config = dict(
    d_model=192,
    activation='swiglu',
    init_std_up=0.0351,
    weight_decay=0.087,
    decay_shape='linear',
    steps=5452,
)
Each number is 128 + 24 x the weight over its row's rms, rounded and kept within 0 to 255. Layers, rows and columns count from 0. Numbers have three digits each. The size before them is the row's rms in percent of the matrix's.

# q: layer 7 attention query, 192x192, rms 0.182, rows 0-46, columns 0-63
# k: layer 7 attention key, 192x192, rms 0.182, rows 0-45, columns 0-63
q0 087:149144169168149116138139141145132131148099137128088119117187137147118117075088124180109127155121098123136103114162130149077150092170135157121153131166128126115169152123134169160128148095138080
k0 054:128139153142173121126137113148138105132168122120116103111146153118127103147110147138111143158126083139157088142148161068096100159113149108129136105130161098130059146110147088155129130117126123
q1 075:126153085107121144129117148138174138091127149143123090095147147110110131107087141097162119137108122143162150148131138080137116127125114107096131120146124134158118135151104119124076160125111074
k1 074:137124098088114120090153113106128114152120125174121102154132099145193141128092132166117164154118164077126148132134115088160083140094117112082130132117134122184134115102109096115120149104119127
q2 077:188134137125093124109086094161162095140111169141113140107147144119139155115135158124113131128184070108118151156119126140110125132133131114118144149071129142145159150156076154098099119139142101
k2 079:126129092101126091128128109098147122158115109151158149145121132154165106086106083135067131134161107161106131152157087122134145107090114123127125120128169139099102145173127091076141109125151145
q3 074:162108155140084141129117097153146101133105112155132140133164154067141099094124141149144130136108117157161163136147150218133129065131115126115145112165107157137178152125158155154125146133123133
k3 074:082137160145152126159113136120151122173126127117118090109130105155151173193139162104115117156138140161151148132123132156134144117101130111141108151126114100118117090131136119102149167103129088
q4 086:133099150138128161132099123116116146122122113109123105150133135121103166162143146103167133123127150205130130112164134141158111142087146129088088142168184094169089135150172118118143103124164180
k4 078:126109123119116126069120171170120157158105130162129144116128124123129115134142130126150098130086144140121150107136136134114105151102177114147103160128127110103139090125167161121139158138131147
q5 093:111097130097155120084155143118153147088165129141099053123144100146107121129120129154113151128128098132125079118133115157155110128148092069098082145186111156160185162124145122144099125114151118
k5 081:099126133143119120141120149096084136136142151180143190147122167129143094161148150135080131101154101128136106111132135101094158150127174137102149172119161156126134074133130105102145124111142113
q6 082:190168161127125145075145136167104119102140131148120134088117130170130105145079113123145095119142141116138145124144139119133127137102129118129176101201165137112115105149125104096097134129120134
k6 079:125113112102121147135131114157170129150151145112127157169110114150104106086153085083143121150098129111105152132126138137146139187108121130122127125144123111104101119178109140098112113122124130
q7 080:123135167114101154155154137135137138111113144112168137104106076102107150151102150137123143146094129071123110131140130112123116083086108097158148117136128140076113145112132148130098145138112133
k7 079:105117116097101145126136116116155124124124129115121155153095145146126130115094090115153114118120167118108152136136139138132125088114125078157133120172105117122153142137169131123177112169125111
q8 079:083127124144162123140092170119156114109133113150082126111154147142128182135116103109111143109140138115162109131104106176128143089130152091112153113107151151127163105122165098064183157116119111
k8 082:164150124098124134108164151146122113127170115134115111112106136094123085107111104138086119186108097127150129129140074166121182102145094116136129132139145099113158131146124135186110113144103144
q9 081:113148115121116099108108122095135101109133125128100102108127161144125192164133145072112158129139088127158049118110107124125158147103110096125160143085095138167133151145081120139156174105152125
k9 079:164140097123116131159104142108117184153090117122151134114146131149147099103140139109131134121106125148160098114152095168120193122129143137095122139110167096123116165128125108077164105107184129
q10 082:146149155139094140100100061128137153124126119118123150071095129131150165130088076134129107134134171135140090131125135170171108098122145130116128140172129119126163090081134133131135141118114162
k10 084:088119136094132094135145133113151121155084152120134126145105127121144086095153150137097127149142163148122138123110124177140140158081127142153127130122135143121090116146094157132123124116160102
q11 079:119145096107129088184118135087133079153145142113120130132104095130159131103127141128108167156086113052175150120119124107135175129131132121130074116114108128152111134112102142141113083121099135
k11 083:115154184163131102123098122139114127128149115150135073105134137154112120118124099139121118128093095187105112121106179121130113155120136107096143120158165166145125145112149111132105145124129126
q12 073:111131117125140089125114101170092158109087117101127125115153107141128102102133121126121120173107193130150136125098108131118126071155102135148122108117151125141152114119131117132119153106137106
k12 076:168128120155130088154115103154152081110120127103102139093119105120130134171109075180071112125111161120119171109165124116134136139143153128142113139111110098172101122120111110163121102123146130
q13 074:136105100150164170054139131094140158164103127127121125088141127085096112161099106063160144098116136121130130121176114123169114166161149096119143096136104120134156133123108137117118139121126097
k13 077:127139126159140099114108118137159140142125131113109122135133154100172106131126177157098073128131136148120144104111154139109182135078131123116125107127124089118125123145126132125179158121133147
q14 089:128115120129121145093166121145093123167058125116111104110079090153102152142104111187170118097157141088139133120132121142150085173105113125123134109095130126107184170084075129158113133154118108
k14 077:155109130149103126133124137118127092120144138140145147153140110158134128147123128089095120156098119152143119142126144130120116143073081139113171139155089134116134095100183129119155085133184149
q15 079:119129098136136146112114122136109070124090136125138136111092150152125108175152132131129116100112102151109131113107104123111138123127151142130099137115169091166134090170129131186132147163131154
k15 073:113137068108108125167143121147099120112116116145077116109130085161159128147145105173129097142142112104095101119119092105148088141145113135126108138109155115132138093087072141135101107127159111
q16 081:156172180121138099128100172131136098133127138132151142157114119110129102149108149124122096136127155136132152132120130095066130102114145093147089125178125126163115097132174137121164126128155140
k16 077:097145114118138134119140114096092129129119163124151129105107147154122108145112161154082133162148148091118130131110141112158083131134095123123065133128192134134145143152126101146133095138098120
q17 090:139142118120155130138135123091178132148120150128102110106094118142122091138178154143106139164126147130130161147135141133118148104097154133090159102133099158141150135119148126134154130126086108
k17 083:111140133149121168160127123132131154141144127043101130130181084123151092146132134132146096172148138123155112128119106154099072177118127142115144114142099083110136136139103137116126114134136116
q18 074:135123085160094147161161121116102110134126114117136129081114122123133157099109139159135122121104129098167097122088152117117147135126089115115148096088128145115143124096095118087135169140116115
k18 089:153126130120162155105154122103175141108107127162153122117124133111168104158122138144116126129144113164095110149122146125112099130094104132133172128135161159115128122159104072119141106134150127
q19 088:133157119106127098108120097127133116154072128127100104141147126103146144133111118108172133109082122158092112149136166116056112137118094126159147093114120091084141147102131120163140173147108120
k19 074:114122103152100076126148157134168139100109125146102128122128139133127105113164174167118156103106113077141114157114159109105140102139139151119140131114083141096162103114113142167175166111136148
q20 089:093136134141118116176150156153115139096093146093122103163125120110108130109134174138150140133172105108159089108098174120128125103131136152108183151140123113105139143108118128134130114113115138
k20 075:146102149118176137165130105137168170107107123133090096121129145157117137155101158124107144085089121165146152126111139136149105171129105101114150140147132098180120164129136124132144100169122150
q21 087:122069145128138130110096090112120100116139145128151122129122152134140145111144126145063139101106110117133194110126152154118096103084161138093173124102147133110097083138146117100100094128130144
k21 076:103107128148144116131124162178118128162123120125130161119082124135110158144110136094103144185134145133107121106131094110153135180123175177127152164157062159136094139133114106172114151124077125
q22 086:132098141119111112136088124116158083156150148095123130131140115097118142144141106128136121094155123079126166152103136082109168123119194109142118114118073176137090135139134131104116096148138158
k22 076:107102171131123109072111122132093132144176119112158157140138132129121107123140128130120148098136116121122173125086118161142094098159106135138161128172173106137160141113146166101147124154127116
q23 087:109128128125105139157129170135187148130147136122128074101085139174101140141159121149158153097072163133098117154087175155088113107146150153126162157103096163103105135132145124133110096127142155
k23 076:105104089132116124104121124095167125148128113109162153121128129129139125145135161137147088104057181123143135120118144098149151129165131100113134116141076125083135103124184138136060099128103131
q24 088:139131149119088130143084124163086138166176123117141079134128096101114085098105108114098091130108161129120122135122115163119149123147141152098119130150135116098167155106137147111108121140125094
k24 080:140148182114121086083093174122147161135071124118130151113159169096171137106158131064162113137155078128118142159157140074119113118165164143134106113111110089119131127133129113151116089153142116
q25 089:125163075116139121125148124107071084119142145105162122117112096104109115112114183120145140134148135175148123121107118138122131140069137162129126121134123157115184146125137092113144167123108167
k25 078:149132120114128108135128075097117102182129113176138143106143149113171120119103149161108188212134127120138121145125105134135082139151108120178133091086117137124152128116146124151107142133132104
q26 082:120095101132132103127128134157096123135107159148187125132116104117090092147150153094127137086137142124118125144119142098172119108144134115171104107094106115126137135126125064145163145120157078
k26 072:115123088132115148118142174117129141125132193160071107144154106147162145120105135164091107135085141158116177126135120097145121115142161136134139168131106145109159179081139162082171172112106125
q27 079:131113147105109093190151156164098128134148103137144126119121093146104163102163113082159096126112124141095119135119099139194101098098148115140166147145161121136137108123142133150139138137091098
k27 069:153165104134130152135155171115127076138132122129116145099138153108117135146142080120128165125148130109133143122119107170122166099106105118109130134147106105153132099128146140141144106092112110
q28 095:111128153138158146147130136120140110145108146111140137108144151147077183142159148122164087131129128177111146141123158135113129146117107143091137135094116158093124110119109150077172179131159105
k28 086:112140140148110114096102164126117171129152133142108143146164122146126124087148147118139083129090121124157155129118159123139145152130091126128096142145130087109076140108112138110093131143104142
q29 083:145147100139128122154107136097138122117157122162156110181143124119109095143131143108093172120128139135151163125094129110114104144137115130156097104131140159142091124144121138117151164112108119
k29 077:124122119136121138126070154159090099139091060150166114131124110129141138094179124114114110132146155126117153127149122152111118116122109078097126109103137117148170148128166153105120122127128121
q30 082:133135145140157125118146143115114121121159107128063128130141126139115087163149144105128079119104090140167122130118129146118098157139165149101130125107137161134082113156138118130122117122164141
k30 078:102118125107144090128125124088123140138115138154170141143128126101143110130126131114098137134113087188099085138098147152116120132143093115141154086134122131155110145139139152115121113101150138
q31 088:157096149129131125127154096131162148129143142132147103118132106094137098096148136137132118134135137116140095110143101130146151107130105139127137137148122093116120132126123127124117123095103129
k31 077:112175117134101132123086092125110132108183118128128129104146159129160145155131124132118118129113122146126109135133123148150129137182159140157149113147106132143141161172149139158105145145102124
q32 106:157123188178129107147140122151143120142109121146084114121176171122119150107112104120099123120098112113105107127126142153082133121117179173112158167153120153133154114109152173150161164080162093
k32 060:141142117133128126096111149142098114143101142138134098106136091123122152118104137158069152121128144096144129086152121117101153099143112140101120160151124165161180137127124133141094143116127145
q33 076:103150162124140076112142143151130187116159151107149140098158141081165118169146109101175149107168087140125093125133120147133147167148123103110119133118144137094080162146128092137120129151125113
k33 075:092136109114112141164112130094151112137118134158143062088127140115116154117069145162100123140109092122152179147157124146191132091141114117120126095141136129108177101141086125133106145130113115
q34 077:102114115143124144116125147126134121120161131120132085144120120141078112167131096114108149145121134157106135103096118081157118192142157158079123152065128119151114117141123170125106092137135130
k34 076:136144158120124099091099135158133123140093171135068120097135150082115087110104201112166152106137128116142130113106169112074146116134116141160181118120106147100134140085120139136116125118135121
q35 078:086153130101143142113128179136087129120159154135143130145153182137121117118130118110163161131127131109143099119134123151158095156143100098098131111150131135078123117136095110149113135130105128
k35 070:102170123149135161138119115118118149121102132113142126130192132103117155146159163147152122177107155146153142125158163132129125104165116133077111134110084113159145097125142113146148099123134102
q36 081:129182143123098188105129109144161134097108128126124135122098153122144142142117140160157134135167092135117140130131145111123155137134102164131146196193084123135094160135153126166147133171147151
k36 080:156124090094109157159112127097151163124121138097140129162172141127121107177114177100117124123106127148135133159113120138103106091101146153115130120119128100158101127094120107123172141120164168
q37 088:161095112111156148131113081128075139125117141115121114133105157123076104123139139114153125145162159148116125141154145136148109117156132089090100078142131090107157134154100113120085096116122123
k37 086:143091099140120137152132137093104127147126121141098149183108112155126103132103148092166135137100094097093097118140138114108113137127122148119128151185087175126129140117095134142045121137094184
q38 082:142135154111118102164133172094111131118121153142127087118092121130140132138109122149118179142114147134088145125107136109138154156143155116143138116170080116153160104119130162141135115112119092
k38 081:128142155147116167137121134118114141068105083109103113143115172155111125161149142124124153130135119126112107117127144117133177109100160164119148148120133114142140109151104159130105075114120161
q39 075:126116169135142151156134123146093132089137118128082103106133130089105145122117120125132125092139134130130082157129131139110152145078142129118173142125131128160123120100107132138067130104118145
k39 082:115126133127146109153155133133150098123068090117128116135132154144124132137110089156168139130088146140080111137125108143113153135119104185136117154116116121096109132119118132134149109148109123
q40 084:125151126119129172126148121128115098139110141104118126156114128111122091152166145109113140116103098125103140125144105153128143140157106159145201088162111140128155079149107076166124187107174135
k40 081:132104186147133135108113128118103140133102114101183110161150144139172114126144082138151136129108164141142142100115122138130144112148196151121112120103139144143130141146089118139153135129126089
q41 079:174076109118106156109173147106149142137125108134132147140153165119102156070111142093154097115131117127110112130128161150123122149119099093127145126201178144110101112148108107145181127132145138
k41 081:100167167133131164109125115164137150129136175111120128109143068102100160150158143155121097142125129118134113115161104115148112102163090162090122106105104181155148131155099149185111139175170158
q42 090:170156126100133107101106158143115153099145156142135144100168164166093108150088114118145080149146137150122141105148097199097121133129139101156153145139133113122111121143144153142121115158135170
k42 080:113156126166141162142144117155108118113117151074147120129139089116145155069120153117117120140146123101120090147132079127108175137122139130196123103121139125156106119106097144132100121142074133
q43 082:130137133127132115147130074134144153112098176141137125164121091137142101134108099178127118139118098127124161136139126159135148116091100170138067129125071120109138139123120097206119126137148113
k43 076:088129117108125134149147120141086144155139131153125141119160145110114108089095144133134111101150110115152143107155109135153153111121124127128111130203131115136115116169125117195194093155151126
q44 076:099109133130101185103091090167093139137098080092104138162135110121121141125158140124166141132127100111154134090113108127101104092147116132102122151118089088118135125085140144161118137152125146
k44 071:148138124147124129132139093135176124122127134089137101128147158112079127075150123166143127088126125119151131109134110119145113100120140131116168151098097149107151103119150130133120149118167130
q45 082:160129107120126136099169122151133118109121096135111132077136130103178146042153110131121141149094126148131136127090123079131130168084086141138149159109152107143119117140119076102115172130113124
k45 084:141116129120101117121135155082122104149160146143110103089099104111152106141148067092164171106106122132094137114144104148159109119105154134112136145158068129163152142153087142149112112148139121
q46 075:190098064096107099113126145129158137138090176112118117139132141164145123128134135119127112123108174106105105144169100150092176148152117142104134144128177120190112082135136133130134155132123150